Part of a small language model's weights.
Size: 20 layers, width 192, 6 heads of 32, MLP 512 SwiGLU, 9.99M parameters.
Architecture: RMSNorm before each block, rotary positions, no biases in attention or MLP, untied embeddings.
Each number is 200 + 20 x the weight over its row's rms, rounded and kept within 0 to 999. Layers, rows and columns count from 0. The size before them is the row's rms in percent of the matrix's.

# layer 17 MLP up, 512x192, rms 0.154, rows 386-434, columns 144-191
096,189,226,186,223,222,204,237,213,206,212,200,189,175,182,233,191,212,197,155,221,208,210,214,236,153,215,229,216,175,212,214,200,201,158,203,205,214,226,222,212,231,177,211,176,198,208,203,206
094,161,206,206,189,206,194,215,242,209,169,184,213,222,224,240,178,209,185,190,192,177,202,219,188,173,215,222,171,166,213,206,198,189,188,196,189,178,202,186,176,213,199,197,215,190,193,184,192
102,206,182,197,158,224,222,211,210,204,176,228,189,208,171,200,220,169,169,176,157,213,185,196,236,205,212,193,227,209,183,177,195,147,200,202,165,207,197,153,215,215,217,242,201,195,229,230,219
101,185,253,194,193,195,211,213,215,194,231,182,218,170,197,223,178,204,167,214,188,218,219,182,176,183,182,178,212,209,207,195,204,192,200,190,202,217,199,215,189,202,175,232,211,193,185,206,205
093,214,224,164,178,202,187,210,218,173,204,173,232,207,240,202,209,186,204,189,192,225,195,197,204,166,197,192,189,184,241,182,225,228,168,188,200,174,198,185,202,207,212,170,215,235,218,179,192
105,228,181,211,232,242,185,208,150,233,184,194,174,196,218,197,221,200,201,198,215,191,221,197,175,166,223,171,212,195,189,147,185,218,186,205,238,193,232,166,212,179,169,199,191,215,202,217,220
097,186,192,183,221,183,192,197,173,215,206,190,189,201,194,213,214,196,205,205,194,179,197,225,152,231,165,220,244,210,202,188,239,181,216,195,180,180,194,172,213,186,179,188,208,198,229,188,179
097,220,170,202,238,224,175,206,234,190,191,189,199,264,229,175,215,193,219,187,186,201,209,204,203,179,211,182,209,215,207,170,191,196,224,175,220,220,199,190,187,234,229,219,189,208,208,242,216
097,171,194,189,169,211,217,203,200,233,199,209,177,236,196,202,214,201,201,207,191,234,193,224,179,185,165,193,187,197,200,227,197,183,215,220,241,195,214,236,196,220,215,198,198,238,170,173,176
107,219,155,192,189,185,181,209,212,181,201,184,226,219,181,186,193,219,214,190,208,179,230,205,204,227,221,204,192,217,197,221,212,180,186,208,225,186,229,210,159,216,194,211,261,185,192,193,198
097,174,192,224,189,194,227,197,200,184,166,193,202,206,150,212,199,200,150,229,224,192,174,198,172,205,216,175,249,201,215,198,211,201,229,192,198,208,179,166,214,197,218,191,179,208,203,182,195
093,183,202,203,202,209,223,171,195,222,224,180,188,203,195,227,153,172,183,219,193,202,212,202,184,205,198,214,211,179,213,204,177,205,233,211,197,163,201,185,202,188,181,165,211,239,201,189,189
096,166,229,204,173,174,181,190,190,223,185,193,215,216,207,187,166,230,220,153,217,249,196,202,216,191,212,210,174,212,202,182,196,186,205,212,201,177,208,179,176,221,169,172,234,221,183,197,190
103,212,220,184,184,178,195,194,184,172,217,221,211,186,174,171,247,234,130,215,192,218,208,163,216,207,193,206,207,221,182,179,240,167,182,220,211,235,205,205,197,182,222,187,193,183,220,188,203
099,201,222,168,216,212,158,208,202,221,204,226,186,209,218,181,163,177,188,222,163,227,202,236,182,200,218,187,191,210,209,201,193,220,195,214,195,218,221,229,188,177,209,198,213,207,175,204,246
104,218,208,168,193,186,218,204,220,177,191,233,206,216,211,171,214,152,197,197,214,198,194,182,213,209,177,211,197,198,187,171,190,170,225,199,179,186,207,220,190,180,210,179,211,200,202,213,193
099,176,221,219,205,176,201,217,200,185,232,202,211,195,229,193,206,187,197,224,187,239,178,221,195,168,221,176,220,191,218,159,219,186,185,207,227,186,177,192,203,238,202,169,194,207,197,193,174
096,182,197,203,198,168,215,200,209,199,197,206,188,176,182,146,201,198,164,224,191,168,210,218,246,231,215,166,190,224,164,222,200,243,170,222,203,202,172,209,187,183,210,179,188,216,206,209,179
098,179,208,174,185,203,196,224,192,208,219,193,200,215,170,221,228,194,185,169,194,179,232,197,192,219,218,192,210,167,213,211,223,190,196,228,198,174,203,199,201,246,212,213,190,195,211,214,215
096,210,221,198,186,182,154,167,203,231,217,178,197,192,189,175,165,191,220,170,216,198,161,215,203,187,193,206,206,217,179,164,193,201,200,176,206,223,198,180,216,167,193,170,212,177,168,175,206
098,196,188,206,185,187,229,192,227,196,187,172,214,193,181,166,186,178,223,225,178,176,247,206,209,161,176,178,245,187,207,206,235,201,215,199,198,212,156,205,218,191,188,180,173,210,185,184,200
104,177,208,169,174,186,203,186,210,237,199,205,179,202,198,207,205,207,217,207,188,205,238,185,206,184,217,207,183,205,210,199,224,197,237,211,193,213,199,220,216,240,204,180,181,185,195,202,221
102,208,188,204,165,208,184,170,184,205,194,191,220,202,214,182,170,179,171,222,247,182,205,212,201,214,171,187,202,176,189,217,189,206,214,202,160,213,214,229,173,217,212,208,204,191,170,247,210
101,204,200,182,211,229,214,220,226,202,228,203,208,221,183,191,186,180,201,183,188,184,205,205,193,209,140,207,199,214,226,170,233,205,224,187,213,184,205,171,224,236,213,204,196,205,194,191,220
103,196,201,199,238,197,229,194,215,204,190,233,225,227,233,163,205,178,199,165,188,217,176,175,190,195,227,214,174,216,215,204,187,214,215,196,214,230,167,257,187,177,174,205,206,204,210,224,188
105,229,202,200,189,168,202,168,230,211,176,214,226,198,222,172,211,195,213,175,200,193,188,201,216,215,196,210,173,204,183,207,177,142,168,187,192,179,195,217,170,232,202,232,187,203,208,199,227
106,197,214,214,198,179,206,203,189,237,167,209,181,206,188,210,173,182,227,218,177,195,207,179,207,183,155,223,194,208,184,203,187,212,172,175,147,180,188,193,201,212,215,204,190,184,207,169,184
108,242,209,203,244,194,202,198,205,186,187,182,214,198,176,195,195,179,209,244,212,167,198,198,186,240,177,197,207,206,180,202,214,217,185,193,189,187,190,195,165,226,171,228,180,163,173,170,211
106,200,206,202,210,225,190,205,194,215,206,216,207,204,170,212,231,193,190,191,173,232,210,209,211,201,166,209,199,145,199,206,218,165,228,195,211,218,211,220,209,185,224,194,179,185,183,168,199
101,192,208,196,198,206,197,178,218,187,189,188,206,210,216,214,183,229,200,212,210,206,193,182,225,194,236,201,210,189,247,162,172,192,193,217,232,209,170,169,224,210,166,205,221,206,165,188,198
101,198,197,168,218,192,209,227,223,205,224,196,176,194,216,204,200,202,185,195,184,209,228,203,226,199,208,174,194,207,200,213,204,191,165,184,187,209,205,166,187,220,198,206,245,216,227,209,193
103,219,227,199,231,243,172,171,202,217,219,194,179,246,208,209,213,170,204,198,215,203,163,189,232,210,206,200,197,231,201,225,201,225,224,183,207,186,195,208,199,244,196,214,177,188,218,209,214
104,183,190,211,205,207,153,192,177,197,200,210,204,233,190,196,155,198,194,171,170,201,175,205,173,185,189,189,228,208,174,199,173,194,228,203,191,200,219,207,225,214,216,222,218,194,188,178,214
105,204,186,195,208,184,190,241,217,194,222,199,208,187,227,200,178,204,209,224,214,230,261,208,215,197,243,216,185,218,183,168,179,183,174,185,192,236,208,224,183,186,169,210,224,198,167,191,211
100,209,184,216,203,204,221,235,221,173,191,156,217,219,193,185,196,182,191,217,185,213,198,215,219,197,207,169,219,191,228,223,210,197,238,199,199,198,212,204,199,226,193,202,144,188,207,162,203
115,177,188,192,229,200,187,184,198,179,216,221,179,222,187,218,179,197,190,201,163,193,210,187,190,216,238,184,207,229,202,170,190,154,210,223,215,186,202,230,204,196,229,190,180,197,185,198,193
102,228,214,207,197,221,224,198,172,175,235,196,184,164,220,208,219,173,190,164,195,221,196,159,211,220,211,180,192,213,211,188,177,173,207,165,188,186,198,221,212,197,196,197,201,204,177,246,171
101,191,191,217,191,206,159,202,168,233,205,215,185,226,174,181,180,207,175,204,202,218,188,203,208,188,199,198,235,178,172,185,191,191,193,208,172,165,165,220,197,207,158,188,243,165,234,213,206
099,150,256,198,209,221,215,210,203,188,201,193,190,219,194,220,220,192,215,208,233,206,196,219,183,229,219,219,219,182,212,210,188,195,231,166,213,170,188,198,194,204,175,194,197,214,199,158,185
104,184,202,217,220,201,195,207,185,233,185,202,194,174,203,191,198,206,233,200,201,159,203,228,178,206,154,201,210,183,210,225,178,183,175,204,179,188,175,208,161,214,194,213,167,207,192,204,189
095,221,225,186,200,216,208,232,186,176,213,216,230,199,225,206,199,200,167,197,172,178,198,198,222,209,212,195,238,207,214,177,213,204,199,188,157,185,193,228,202,157,192,185,202,211,230,223,188
097,181,213,186,173,180,220,208,212,224,201,235,177,210,163,210,181,163,181,199,210,212,214,218,193,221,200,199,212,204,209,209,203,206,207,216,195,174,223,210,192,210,198,209,229,236,197,222,200
105,197,194,224,196,207,184,209,208,196,217,213,193,223,188,220,227,210,194,168,214,172,189,214,177,186,218,205,203,192,236,177,256,175,223,174,175,221,203,174,165,171,177,168,188,249,200,173,212
104,171,230,162,168,189,230,201,200,179,192,151,160,188,168,213,177,185,230,255,219,175,210,205,195,167,183,200,199,158,196,193,203,193,233,226,194,212,195,185,238,176,221,220,209,204,210,168,179
107,214,214,176,191,196,197,190,195,184,242,189,177,193,191,203,247,244,171,242,194,191,212,219,220,199,221,227,227,211,224,232,206,204,217,163,198,189,157,182,191,169,205,169,222,210,205,178,201
102,231,179,196,222,203,208,226,179,214,216,229,237,197,218,176,193,182,212,221,201,165,202,214,214,149,197,215,214,212,210,204,231,171,203,177,206,185,197,240,188,197,223,195,186,188,181,173,228
099,218,192,183,183,211,214,203,227,200,207,210,222,212,221,189,194,196,165,180,215,201,209,212,211,189,217,195,202,201,206,219,185,192,228,239,192,193,209,243,213,202,201,167,204,225,206,200,173
095,232,190,181,192,196,207,174,190,212,193,193,208,212,212,193,194,205,217,209,229,217,215,233,190,185,168,185,197,179,215,202,209,189,184,194,188,180,204,193,180,236,192,191,169,175,161,181,177
107,188,182,215,195,197,202,180,184,227,178,176,179,224,221,196,214,185,194,184,169,166,200,203,182,174,201,221,217,189,204,218,185,170,218,209,196,192,191,202,211,214,175,206,187,216,203,215,255
# layer 17 MLP down (transposed), 512x192, rms 0.157, rows 386-433, columns 144-191
096,206,194,196,205,189,175,195,191,183,198,206,193,182,226,211,189,192,215,208,174,216,204,202,175,218,203,189,195,193,206,207,218,191,168,192,215,213,215,223,219,215,193,180,205,218,215,192,199
098,177,214,159,208,204,164,183,183,196,205,165,207,191,181,195,198,204,203,176,204,202,186,206,164,200,195,208,207,216,193,213,209,243,192,206,208,210,198,178,214,227,201,198,208,202,188,195,192
100,203,232,170,209,192,193,207,191,189,205,195,187,169,228,208,188,215,217,227,167,169,202,189,174,221,198,173,176,201,201,225,200,220,190,205,192,202,210,212,206,213,187,192,200,217,253,198,234
103,228,222,219,199,184,205,205,194,219,194,200,181,191,227,232,240,158,179,210,214,205,220,230,142,191,195,202,184,181,235,198,184,177,187,170,215,222,190,162,200,167,230,211,192,207,189,227,201
092,186,194,210,191,182,181,203,191,227,179,198,207,224,218,237,190,192,186,196,228,192,208,222,176,206,197,215,212,193,209,207,205,215,183,236,194,172,195,205,205,191,220,183,181,216,205,223,215
098,222,200,184,205,213,213,191,175,209,216,215,213,210,182,243,200,201,190,198,189,187,178,228,193,209,196,148,181,209,179,193,220,208,257,176,169,194,191,191,176,218,189,216,207,189,230,198,219
103,232,168,183,143,204,183,206,215,221,198,211,203,161,176,187,193,218,213,184,210,205,201,212,184,187,152,197,220,236,175,229,189,238,201,195,201,224,217,202,216,239,224,203,196,197,193,199,171
095,189,202,205,221,188,178,191,214,170,198,168,214,176,176,189,187,158,199,220,199,211,155,190,190,198,133,165,230,180,175,215,175,221,213,194,185,205,154,183,195,195,195,182,195,195,208,209,189
096,194,191,189,181,176,229,197,217,210,206,217,220,200,227,208,199,225,200,182,225,211,204,224,210,196,213,169,175,216,189,190,202,160,201,194,201,189,156,212,205,216,208,212,209,215,168,191,160
109,243,176,178,193,247,213,196,157,186,184,220,224,195,197,180,200,183,193,196,198,219,160,211,220,195,177,188,198,218,196,217,171,192,255,208,205,163,224,192,196,212,185,169,225,177,218,221,227
096,178,221,237,192,172,213,219,165,205,199,188,166,182,186,176,219,180,158,202,213,227,218,200,180,164,181,210,220,199,206,192,190,179,152,230,205,209,179,203,202,209,162,222,215,247,179,172,221
093,183,219,168,206,179,175,210,231,202,181,194,228,204,157,207,173,196,216,205,192,203,216,170,220,164,195,179,178,188,166,196,176,217,175,210,174,192,200,192,212,207,230,217,202,186,189,224,184
099,205,199,204,216,188,160,194,195,182,189,214,193,168,179,224,195,201,213,212,182,179,197,169,182,173,205,192,236,186,216,222,200,209,208,177,193,217,188,216,202,176,191,208,201,183,201,231,214
099,216,189,200,215,220,189,199,177,218,215,194,193,198,183,210,201,221,213,192,172,197,202,175,195,180,149,196,174,220,231,210,192,227,206,207,220,255,203,183,195,193,225,227,197,217,193,194,173
098,195,185,202,212,168,181,201,242,237,179,198,199,220,186,213,178,221,181,225,202,195,197,198,180,200,202,220,160,173,182,181,160,216,209,178,190,188,223,186,199,209,199,186,173,165,177,210,194
100,213,230,205,215,178,225,171,197,213,182,159,193,201,188,200,230,175,212,214,176,188,206,156,211,237,209,183,180,176,244,214,169,200,213,192,202,226,185,182,210,188,226,158,206,190,207,195,239
099,232,190,188,182,200,207,190,198,172,207,226,186,238,196,168,202,208,247,189,228,240,208,176,227,207,189,198,205,187,228,201,192,201,202,170,202,178,228,198,219,180,193,190,228,243,185,177,178
102,200,244,195,151,217,205,182,181,180,215,182,228,196,211,215,228,218,195,202,214,202,214,194,164,180,198,228,205,233,169,186,183,226,214,241,222,201,226,213,190,216,197,198,180,183,184,215,174
099,206,200,199,212,193,185,207,226,184,205,213,209,197,196,215,211,221,212,209,191,181,215,263,219,158,188,214,176,158,155,166,184,207,196,239,200,174,200,197,217,189,223,212,216,226,160,203,196
101,217,219,199,141,177,195,192,166,223,190,233,192,197,193,220,170,199,198,188,193,208,190,195,150,189,195,170,217,206,221,205,220,208,205,210,188,216,187,153,184,194,220,208,175,181,228,175,208
103,165,181,175,266,203,201,186,202,198,146,227,236,184,193,183,192,204,198,222,219,198,157,200,185,175,233,185,199,212,179,186,211,192,219,185,180,209,173,175,190,153,182,223,238,223,172,231,166
101,207,193,220,220,194,194,200,221,190,197,167,169,182,226,170,217,211,191,211,233,197,210,204,202,214,216,223,208,203,202,186,193,230,230,197,165,199,192,223,194,179,202,191,201,189,222,206,199
096,184,193,207,167,166,187,180,200,214,182,201,201,201,218,180,203,189,247,181,191,182,195,194,233,219,219,166,159,213,203,190,175,196,200,167,211,232,199,210,214,207,217,236,230,188,181,172,168
098,214,207,160,191,211,237,193,203,208,196,198,183,190,189,196,194,217,224,202,211,176,221,197,160,159,190,206,204,211,198,165,216,187,231,202,203,227,208,208,201,187,186,223,219,157,172,180,231
092,183,207,154,164,212,172,229,181,182,217,231,228,182,211,214,198,192,190,181,226,197,210,226,186,209,226,195,204,201,165,205,185,196,210,223,203,213,210,215,195,219,193,164,186,219,225,230,196
105,190,217,184,232,203,226,216,212,182,169,224,212,185,192,202,220,187,219,183,179,185,181,205,176,173,228,173,203,187,217,197,182,240,225,211,180,243,201,201,220,214,185,189,195,208,181,210,178
104,175,228,180,172,212,191,222,188,196,153,197,174,163,185,191,192,208,184,230,216,221,192,171,205,204,193,215,177,211,206,226,190,214,183,192,216,210,202,181,174,184,195,186,223,221,185,187,208
113,217,219,162,183,186,194,221,189,212,208,206,235,155,202,214,215,180,192,201,223,171,186,170,226,198,224,164,190,160,184,195,202,233,200,181,220,210,189,187,209,214,213,214,190,196,185,212,200
102,205,194,194,201,187,173,198,219,193,187,179,215,203,195,203,184,229,193,198,221,231,193,194,224,208,233,201,186,177,214,179,194,192,199,232,210,222,206,212,179,204,198,181,207,196,234,232,171
099,186,189,213,211,202,200,183,166,226,214,198,157,202,242,194,191,201,201,228,190,186,183,203,202,207,218,184,169,202,192,201,201,205,178,184,189,208,218,200,197,151,153,201,179,203,226,198,203
104,186,182,191,180,184,261,244,190,217,214,200,197,195,217,209,202,203,185,223,183,205,200,196,211,219,193,227,202,197,193,199,190,192,182,156,199,200,195,196,182,191,219,188,220,226,171,194,187
099,203,186,230,234,217,178,201,217,217,201,216,190,165,216,182,178,175,165,195,189,195,241,184,201,187,194,186,212,179,171,198,205,187,178,186,188,206,188,203,196,210,222,165,182,197,203,231,164
101,195,208,225,203,213,202,166,185,180,200,198,237,204,198,189,203,211,209,221,137,210,203,203,208,204,214,223,200,208,207,195,183,201,202,191,176,207,246,217,173,191,166,218,196,213,195,232,214
104,189,207,213,248,204,175,207,171,224,226,204,171,212,219,203,196,198,215,197,202,214,220,189,189,228,180,240,220,198,192,206,180,178,196,216,203,225,196,211,194,232,200,174,213,193,198,189,187
100,185,178,172,189,189,207,184,199,214,197,215,229,221,212,224,218,187,173,196,198,228,215,224,194,192,184,203,213,213,228,198,209,207,195,178,244,207,232,163,238,176,215,198,146,190,198,168,217
110,203,204,222,195,177,200,161,194,245,215,196,184,164,172,196,202,177,215,216,196,199,184,206,198,197,211,242,211,203,220,203,206,168,201,187,224,187,200,193,204,189,184,210,233,191,189,249,237
100,216,190,205,215,227,205,205,200,198,223,225,226,155,194,191,185,205,194,190,187,177,235,171,207,186,200,233,188,188,197,168,220,171,207,188,206,177,203,202,211,225,196,201,180,190,240,206,208
094,198,187,204,234,197,206,183,187,198,183,187,221,214,193,191,224,229,199,187,176,240,221,206,186,246,194,214,233,178,208,184,186,211,165,176,168,204,220,211,221,207,239,169,234,159,254,200,213
090,204,228,201,237,248,196,202,187,161,213,208,187,194,235,182,206,215,179,234,208,179,190,219,192,198,229,215,244,156,206,202,215,171,237,210,203,216,209,238,194,165,211,176,243,195,199,198,184
092,211,186,167,207,189,171,188,221,196,202,178,172,208,206,198,178,199,230,198,221,215,201,163,193,215,199,213,243,203,172,190,228,200,202,168,223,187,211,165,201,189,212,175,188,231,214,194,218
095,181,205,218,231,186,179,173,230,180,207,206,202,220,170,188,215,236,228,173,177,205,223,215,206,200,165,200,156,218,176,240,181,193,210,205,214,215,206,215,179,178,208,217,185,201,247,178,185
096,216,206,215,231,196,174,198,211,199,206,190,177,205,232,159,228,201,203,208,204,230,199,226,228,170,181,220,210,179,213,210,183,227,208,228,189,188,217,188,253,210,226,235,224,183,225,197,210
105,203,168,214,192,194,183,195,163,238,201,198,173,162,241,207,221,204,171,202,202,170,191,190,192,184,238,186,197,203,199,190,214,184,176,220,167,187,181,231,187,189,178,210,194,177,228,189,214
102,192,193,208,189,223,167,179,191,185,190,198,190,222,208,167,214,196,170,199,203,214,248,175,182,242,215,205,215,205,210,217,237,199,178,224,172,188,190,188,174,219,172,209,225,210,206,191,178
096,191,202,189,201,204,180,197,197,197,226,220,194,190,191,198,177,224,182,232,224,212,223,186,187,234,207,237,204,135,175,183,197,201,227,172,185,229,191,249,223,230,195,201,213,170,195,205,237
106,166,182,222,202,180,184,203,201,228,197,215,201,250,210,242,222,196,156,195,213,174,190,186,212,197,217,209,227,202,199,199,191,217,190,209,193,204,224,248,202,178,183,150,205,180,197,198,238
102,180,202,168,232,196,194,210,193,220,204,205,210,210,198,190,179,232,195,187,202,173,211,143,219,220,202,162,205,217,188,206,212,181,194,192,216,208,198,196,190,234,187,202,191,202,203,206,191
100,169,179,198,186,198,233,156,189,208,224,238,192,215,223,175,211,213,205,162,203,154,208,195,239,197,208,180,173,219,181,210,188,190,174,193,199,203,177,253,172,195,191,179,198,196,184,187,185
# layer 17 MLP gate, 512x192, rms 0.157, rows 387-434, columns 144-191
096,194,226,198,201,178,218,181,206,207,202,212,145,207,213,181,263,183,216,179,206,203,191,225,219,178,206,206,233,192,205,184,220,228,199,168,206,173,198,192,209,186,220,204,211,228,181,194,185
100,213,215,200,205,161,190,180,185,170,165,182,181,176,249,166,225,251,208,220,202,213,188,202,196,229,209,222,211,208,207,218,223,209,191,175,248,185,214,216,191,223,215,186,237,184,243,205,203
105,201,178,205,203,214,186,204,205,209,223,200,190,161,209,182,199,210,216,176,216,213,215,172,199,185,200,206,202,218,240,209,205,173,185,205,195,194,198,201,208,175,154,188,213,165,202,231,229
088,186,207,229,220,221,189,207,215,198,249,187,203,208,217,206,197,186,200,219,208,214,179,175,230,186,187,218,192,221,193,197,184,208,181,205,192,190,212,200,218,168,204,190,171,237,167,203,218
098,222,204,185,189,208,211,223,183,225,208,206,200,207,199,197,190,191,191,166,195,207,220,203,204,214,164,174,182,213,207,182,175,198,203,194,204,172,209,194,212,180,220,185,178,211,195,211,236
099,189,193,190,243,205,209,218,236,199,211,202,189,217,149,218,168,175,204,196,195,186,191,191,169,197,182,194,221,160,189,185,197,203,189,191,192,226,216,195,212,199,193,170,186,163,237,206,182
094,202,234,221,205,186,233,144,186,195,233,236,227,234,196,218,210,201,161,204,192,189,196,211,219,183,188,224,181,197,192,172,215,178,201,195,226,217,222,218,212,224,197,206,246,194,181,212,200
095,165,201,187,215,185,180,218,217,191,198,197,196,207,193,222,201,190,197,177,199,214,211,228,201,173,199,197,224,198,191,188,226,246,172,182,169,190,195,176,194,205,166,203,180,192,232,191,215
103,230,161,200,240,187,149,227,191,188,211,228,200,203,213,211,240,259,188,203,192,214,195,196,203,184,168,198,218,208,223,215,198,184,217,204,192,231,202,215,204,211,213,208,197,192,195,185,208
097,193,200,228,212,189,231,224,195,210,182,211,212,208,170,224,192,185,173,172,222,218,214,232,254,215,196,199,168,205,190,206,241,193,190,183,194,161,222,180,180,184,177,212,225,200,218,201,213
093,192,222,235,204,206,164,157,201,214,184,204,229,175,202,206,197,177,207,220,226,199,163,195,213,181,207,206,169,189,191,187,226,207,209,184,213,222,201,242,194,205,221,215,193,174,232,206,193
098,226,202,204,198,203,205,231,181,194,190,165,234,232,221,203,174,203,213,187,194,248,229,220,217,198,173,238,198,169,188,228,207,205,190,194,200,189,209,173,231,197,210,214,212,170,178,224,187
106,204,215,223,224,191,161,228,211,188,177,190,205,233,217,186,196,198,216,164,230,226,201,202,186,197,219,161,212,176,202,192,196,193,206,165,225,198,160,183,196,220,202,191,181,156,222,191,209
100,238,203,177,186,204,184,230,184,170,209,189,205,217,218,178,210,183,165,223,210,165,204,216,229,193,186,227,204,193,206,221,173,190,209,206,236,191,184,206,174,210,224,175,164,206,248,203,199
099,205,197,207,212,185,181,197,178,222,201,188,200,195,208,197,226,199,168,247,184,209,221,165,213,216,168,222,216,191,208,207,205,200,195,196,207,218,217,162,222,159,187,211,169,181,237,204,238
097,214,204,201,217,190,227,182,181,233,242,181,208,235,145,189,221,237,223,146,216,233,197,213,239,245,210,214,223,180,224,198,184,232,179,205,196,197,209,198,207,208,227,212,186,192,222,184,184
100,187,197,176,181,195,202,180,215,201,169,168,227,168,181,248,193,189,193,216,228,178,157,129,174,197,175,193,213,198,200,193,185,204,201,218,234,173,149,182,200,191,206,212,190,205,177,213,208
102,186,240,256,183,197,179,219,220,176,217,202,208,213,216,209,194,187,206,220,238,204,200,179,230,217,184,178,227,212,216,221,212,207,200,179,199,240,201,177,226,203,191,174,186,208,214,193,191
096,166,175,201,235,178,178,210,210,194,159,202,202,214,217,205,196,198,191,219,175,210,222,152,179,193,198,201,206,187,214,195,155,194,205,228,213,182,212,173,215,206,158,186,204,212,214,208,208
104,201,235,221,209,196,156,192,186,207,211,221,226,242,217,205,237,196,210,224,153,189,167,207,184,203,187,186,252,205,194,174,222,248,205,233,199,189,208,149,188,185,179,184,190,172,189,173,206
097,186,199,205,200,215,205,201,195,192,203,207,187,215,194,235,182,201,262,182,176,204,208,222,210,241,173,211,204,187,185,241,236,182,234,162,183,202,247,217,196,209,180,220,210,205,188,201,176
098,230,194,210,184,181,209,197,201,207,203,195,215,189,201,161,237,198,206,194,197,158,196,238,212,230,191,175,207,209,194,209,195,211,194,205,184,177,214,166,170,196,201,207,211,219,210,220,180
104,224,209,167,222,203,218,226,218,204,174,214,198,215,232,186,211,184,198,150,172,222,204,203,193,209,186,195,200,184,211,211,178,222,160,177,190,198,201,168,181,218,215,182,204,175,156,204,187
102,269,199,169,216,175,223,216,229,199,192,202,184,207,197,208,197,216,175,211,217,173,227,237,200,209,213,176,237,162,206,197,190,191,173,199,189,215,218,185,202,174,191,238,198,187,199,217,196
106,210,268,237,228,196,215,188,196,191,174,237,196,170,214,231,224,201,180,194,199,185,230,213,201,197,183,202,192,203,194,191,189,187,183,191,216,185,215,204,191,172,221,183,211,179,214,233,228
107,218,220,176,181,208,208,206,164,252,225,183,205,202,244,208,160,175,233,170,198,196,243,212,202,206,227,217,178,170,198,187,200,165,194,221,192,197,185,208,209,218,216,192,218,173,178,190,184
107,204,190,200,250,213,212,224,177,169,209,224,188,169,200,183,189,187,194,238,227,181,187,184,188,183,181,220,192,200,206,206,217,217,178,229,178,211,181,220,165,211,184,186,171,208,184,177,218
101,192,190,190,188,213,191,212,241,196,181,221,152,206,203,224,182,199,208,190,208,217,229,220,219,164,170,185,189,183,191,171,232,172,178,213,174,216,218,217,202,220,186,163,207,197,171,223,172
103,215,186,236,215,187,238,197,181,192,157,188,230,192,239,192,196,214,204,182,194,208,190,212,233,177,167,204,198,209,210,218,208,224,199,194,180,172,197,206,201,219,216,168,203,195,174,203,175
102,241,154,205,248,162,155,191,223,194,183,196,189,202,182,192,231,231,201,162,185,188,171,218,186,225,216,220,206,190,231,205,223,207,199,191,204,176,231,204,181,183,192,186,224,198,198,182,200
096,227,200,193,197,230,224,207,168,224,203,152,181,195,221,196,179,201,214,194,214,181,181,236,187,226,209,226,214,187,199,196,205,178,176,205,189,223,162,178,192,182,209,227,199,204,215,210,227
101,225,225,183,210,177,232,240,185,191,196,191,236,212,217,225,207,194,188,197,200,165,156,208,233,189,226,172,187,215,185,198,172,160,197,204,199,191,213,252,209,209,198,192,174,196,188,222,231
098,189,197,194,207,205,197,227,210,212,180,205,198,205,217,212,195,219,192,199,204,223,213,154,219,199,199,209,196,234,169,218,174,192,204,218,217,187,187,196,209,210,181,202,201,189,178,202,205
100,206,219,215,216,175,180,202,191,231,204,212,214,224,207,227,191,231,236,198,222,193,204,222,210,213,206,232,204,195,244,200,214,194,213,209,181,213,220,201,181,183,221,201,197,168,202,203,207
107,221,186,207,179,207,210,193,195,191,168,213,230,182,182,241,202,235,186,173,221,190,193,179,204,227,201,164,178,193,165,181,208,158,193,206,206,194,185,199,215,190,203,178,213,173,172,164,207
095,203,201,195,175,193,188,218,210,202,189,199,236,197,213,184,203,193,205,175,216,203,204,173,217,208,211,206,193,198,212,195,197,197,196,206,243,202,210,214,230,215,161,241,187,196,212,220,189
107,192,172,208,201,201,205,182,203,242,219,198,199,195,229,257,176,189,194,201,198,187,218,189,202,200,194,181,181,218,205,226,169,185,188,197,187,215,182,186,223,174,188,240,213,180,199,188,202
086,198,220,182,193,211,189,225,223,199,220,212,212,214,211,225,164,210,248,192,184,238,170,188,224,216,205,196,220,209,199,212,199,188,187,240,174,213,241,202,234,209,188,219,188,201,208,216,186
105,204,216,185,228,175,201,204,188,229,194,203,191,226,188,207,209,223,214,183,218,213,185,193,208,207,222,197,220,206,210,235,194,188,170,210,188,196,187,215,200,217,183,187,194,163,189,203,190
095,235,174,188,221,257,198,184,167,190,182,188,198,218,196,207,178,184,183,185,216,179,203,184,204,193,143,188,211,162,205,191,196,206,206,194,230,203,176,196,211,194,173,195,194,202,202,218,203
098,227,204,221,191,207,158,221,222,213,194,219,219,222,179,193,194,210,244,219,188,162,158,160,179,204,179,166,191,211,188,194,204,189,193,206,218,211,170,230,240,168,224,184,172,182,186,209,197
106,203,162,186,213,235,178,179,193,202,184,223,207,180,171,223,191,202,210,169,190,226,185,185,178,185,208,187,183,226,174,237,191,176,243,164,181,181,191,207,206,190,223,184,188,197,216,172,218
093,197,177,195,168,201,211,201,233,154,197,219,181,201,192,200,214,216,223,215,175,159,219,197,202,210,203,200,192,195,209,203,202,200,161,176,169,211,221,176,183,187,196,197,193,200,209,169,178
099,178,194,209,191,206,178,181,183,201,164,190,171,197,193,231,181,205,200,166,226,243,218,189,167,205,194,206,202,202,191,210,203,197,234,161,214,212,207,213,206,165,210,220,249,182,192,196,174
099,218,233,193,226,202,222,182,163,248,193,192,220,173,208,211,190,206,198,197,206,181,172,178,197,188,219,209,255,195,215,193,213,183,213,221,198,223,182,131,220,210,204,195,181,206,240,205,205
104,186,207,176,257,204,235,179,213,227,176,217,206,229,202,209,218,173,219,180,173,179,200,223,165,192,170,189,213,202,200,192,221,163,182,215,221,197,169,215,202,215,212,225,209,177,205,203,168
103,214,176,165,199,180,205,200,188,212,223,197,203,180,211,219,203,220,217,200,192,235,202,176,191,173,199,205,190,245,186,161,218,191,224,176,198,222,215,208,224,182,190,211,197,161,216,223,220
113,204,222,210,235,218,199,199,187,208,212,225,200,202,209,186,216,190,192,203,185,215,221,188,185,204,220,211,242,205,241,160,198,171,184,228,180,189,220,179,222,174,175,151,183,172,217,231,230